Each number is 500 + 25 x the weight over the matrix's rms, rounded and kept within 0 to 999. Layers, rows and columns count from 0. Numbers have three digits each.

# layer 7 MLP up, 256x64, rms 0.29, rows 214-255, columns 0-63
495466491487535473497503516515524491511470476504484481488524512545500533506494490544531526506493520514509517491460527521478481506507519450519522490514493522519519493525486537504492531513519530
532494525501551486523480513551506495506536531524446462493509500490553507467561484475512532481480548491492491479489472475470511540516512484473507501547524514526477522496504503535502479501494531
467463563469500492501534477500511488506519502494520526522470488521481467515479504489483477500475491490476494494506459468502520466493492445519481491481514483494501493530480504504482503494481495
505495502519472456469488476474527438462531502503479505510484531454551480440496471512504511508521488473515489469451519492486481540525480485510485516487499514504553506525490498527534504530487486
502467518501519518560508511487495464495504510510467497514480491511476509519481490510522512484508485449528460530496507488502474474505473485510489498482444462523542519521495497532506489459477507
490508542513512515493493477506499492493518515522466488473487466483500516529504510515470499521493500509474497492488545534490537514485474489509487444499520492521509486520475491488522505467513530
476496519469497457497477482512552506522490563494488463502501478468515476470513510482520531540527496492482540491509493526507499476518503482464470468495527507476495496492490542514525495532511516
481477531520535442496487513451536491457479535494482499527459521504489490422557511488523542495493507454492506512523523507512527470497503490481470531550523553477479500487558484465505493462459486
522522532550525472513510490502509507520487487509509480505503485507527469501498496550475515504489494481528506478465494469461468522531478496519461480535500549522489545507482432480553511515501547
474497530501523507508530554463500465520484509497478484511487506488477532495499483500511490527486491560510506539520511520523509505511480433482451502485516512518509497468528471539490524524483480
496520499531579501457515536475540510487497504485489511479454510510510497526556444531522512493520537471494471497482519451520473486493482487511484497528491509505476487475534500483489508480495494
490516518532502502510481480495509503476504492532503470495493511502523527513488453532511505504496544527476436509534541514483531478482490493473486493520532499460470480474499502524524457492497517
531509504485475454501508469459518481499486526478508510496512564476493457520462520485511481464494478509508480454489493488519508461529500507501466517516504512518483525494517521512437493473502500
508500487507512457505562519470500503513541494455475494470523533505538461450540530500483501490476508494524498506461488500512534513486501491453467480479523520523518516474494475488496501437444515
512507481514557524515456514482496546487478515478479462534511503491468492480515501526519513485532549549513494482500509467492481494540463497496501479477496469506502542475486492508505511512507494
497475530547535504494544455507517468475518517450477482481509533515526516527487488460522526491469492489505521481460544479507483467498542486538509496449502530558482531511530497467497531521484495
490470479543484500485520511500496549478497491518494525475474478517505485510497538466515533503488516509482462506499502462504506501511502523513500496515516495491494537509498520484505501509494512
495493502468498474521523517501504495499486526464514496423489492485543449482511483516454469472490473520499470479487497477511466509506492465473491504461507524493484496501550525499513514451524519
515515483514488493470500484513532455489514509515490496517490552522493508461495476490517508525503543528533499501523505496517495513484469489519488486546533497524508550524496496514505519504448473
515505525449510508513498519508505457468491512505481501521483504505544511483478510502482489521490533541489453507466492467483515516543467433521492511500493528492542507453485521506564469499510481
509498497478501498511505526466493494480481483511476479548524509517526475464473489483527505514504554493485514518503557463512520455531503480498502493520489500460469508502518476492440500495499547
531489513501465504508479500441542478467484508488485482516508549474548532521489510502500508525513513496503522466484526452456499485497525463510487466513492478492492524508512461491449520497507516
481526512521492490524476493476545490499503487488509494480523559477462518464499511505528481468508533532474494459426509518519481458464479489454447508538554510509496534474527489507553512496457510
545489528535485504521493469482494498471498490476515531485503472526490490501470505561537509498521473462505486512491518502477508500495472468471415516481500494519479492479492501534524482486504541
512467525518526520514491485507546505504490534492499503500533519436520483487494498459522513523542474508510468539513505513476514498512462522506475524501510489482482488514509491509480489483540519
513461491551535513479538496525521504485514486510522484466477530487545489459512509522484531525468486498526454457522497497455517470476462472472534526498529508503504491507548511513475549509526503
515495512466487449538517526479488532508512515483495530477451504448488535478506474534526526493438510524460497474498522535515481473467529469515516463541515515505520493540520514511465500505503482
457495500535479473512510496526497470518439516551492486517482531480559520482489490503463519531514451500535488497486515494508491498532507470495510495490535505472511541508468468528526520477495528
512521519475488498465460514563490515568518491502490478535471501547509471517507517518514506492480470483479520484482519517503506489561521523524499487523499476536514507499494536557494513509512506
454502535546489475517505501535546498494488475491482482502516499485451455467498476469512492491462495479504461496503559537492488449528504458489478472511533495470508487501534479503506502493467521
522475474539507470482500458518495484455424513462458528469528521465526519524503502473514494461489511503528476488496528458514490515474500478473494542495496518529524509504514495501512492451501521
470457550514520497503472477493487498531520478528485492543470518481490463456525454480451527511511459560478498470463545499481524469524485476464490482537503495502542508485467478513506509502525520
539488454504505522518498455576481485545498508478486483500488531486506467515491505496497500481511458494483497464489486504489489490513466458472475472497503505515526522524485479509480472488510545
548491498522497478467532479497485485491513496488525550465512521476495460487499502522473512484517518485482477450495484495520512479496482493500500486542487477548527527458464504503477475529466491
495490541489526504469519485510527485543482481491460498505486499495514481512473505523463472517465528520509482473479482521480509525521484505495480453490498477559540543467503519514518505497472498
502537493500488507495517463498508512522505542502483505496463526505533505487484504502558491534505523505480465480496504495482493555525497538484471534499537488478494536523537521494494502511480496
496476505528496510525497482557514504458484514479527488576522510523525459502551498509488508499504506458516485467540526495486545503530487475501463493486512515492519522478552481537500504542516506
449507494546522472501534456475535516516509560513501499509479514454507519442554451508492535515470546547442468487519508474504524502504476510508488502508576518504492521485537529490489483504486480
496496473507526520545503472484502494539492493502467486483492524472550536531490490545514499496496465496489475481482514450417489521498484480518458472432490477487498498507537456539473446477509517
518469543542501478551549511522560482503465460455496489487533485501472489512517478502507546508470491484490500472481516536493561445568479457503479492523508550477548469502544477512487455459491551
483545479556481516552486472452486474493466513502522516528465479488506498465488468542533496502502506510483455451476509485463515532530509472503503512501532517517498508518553445525492533486480495
479486507511474474522452483459463510511443473504528482524493525434512487456515454533507510484513474485476507518506511502490489535500479477536507518532508482488513522497485493504512497519532513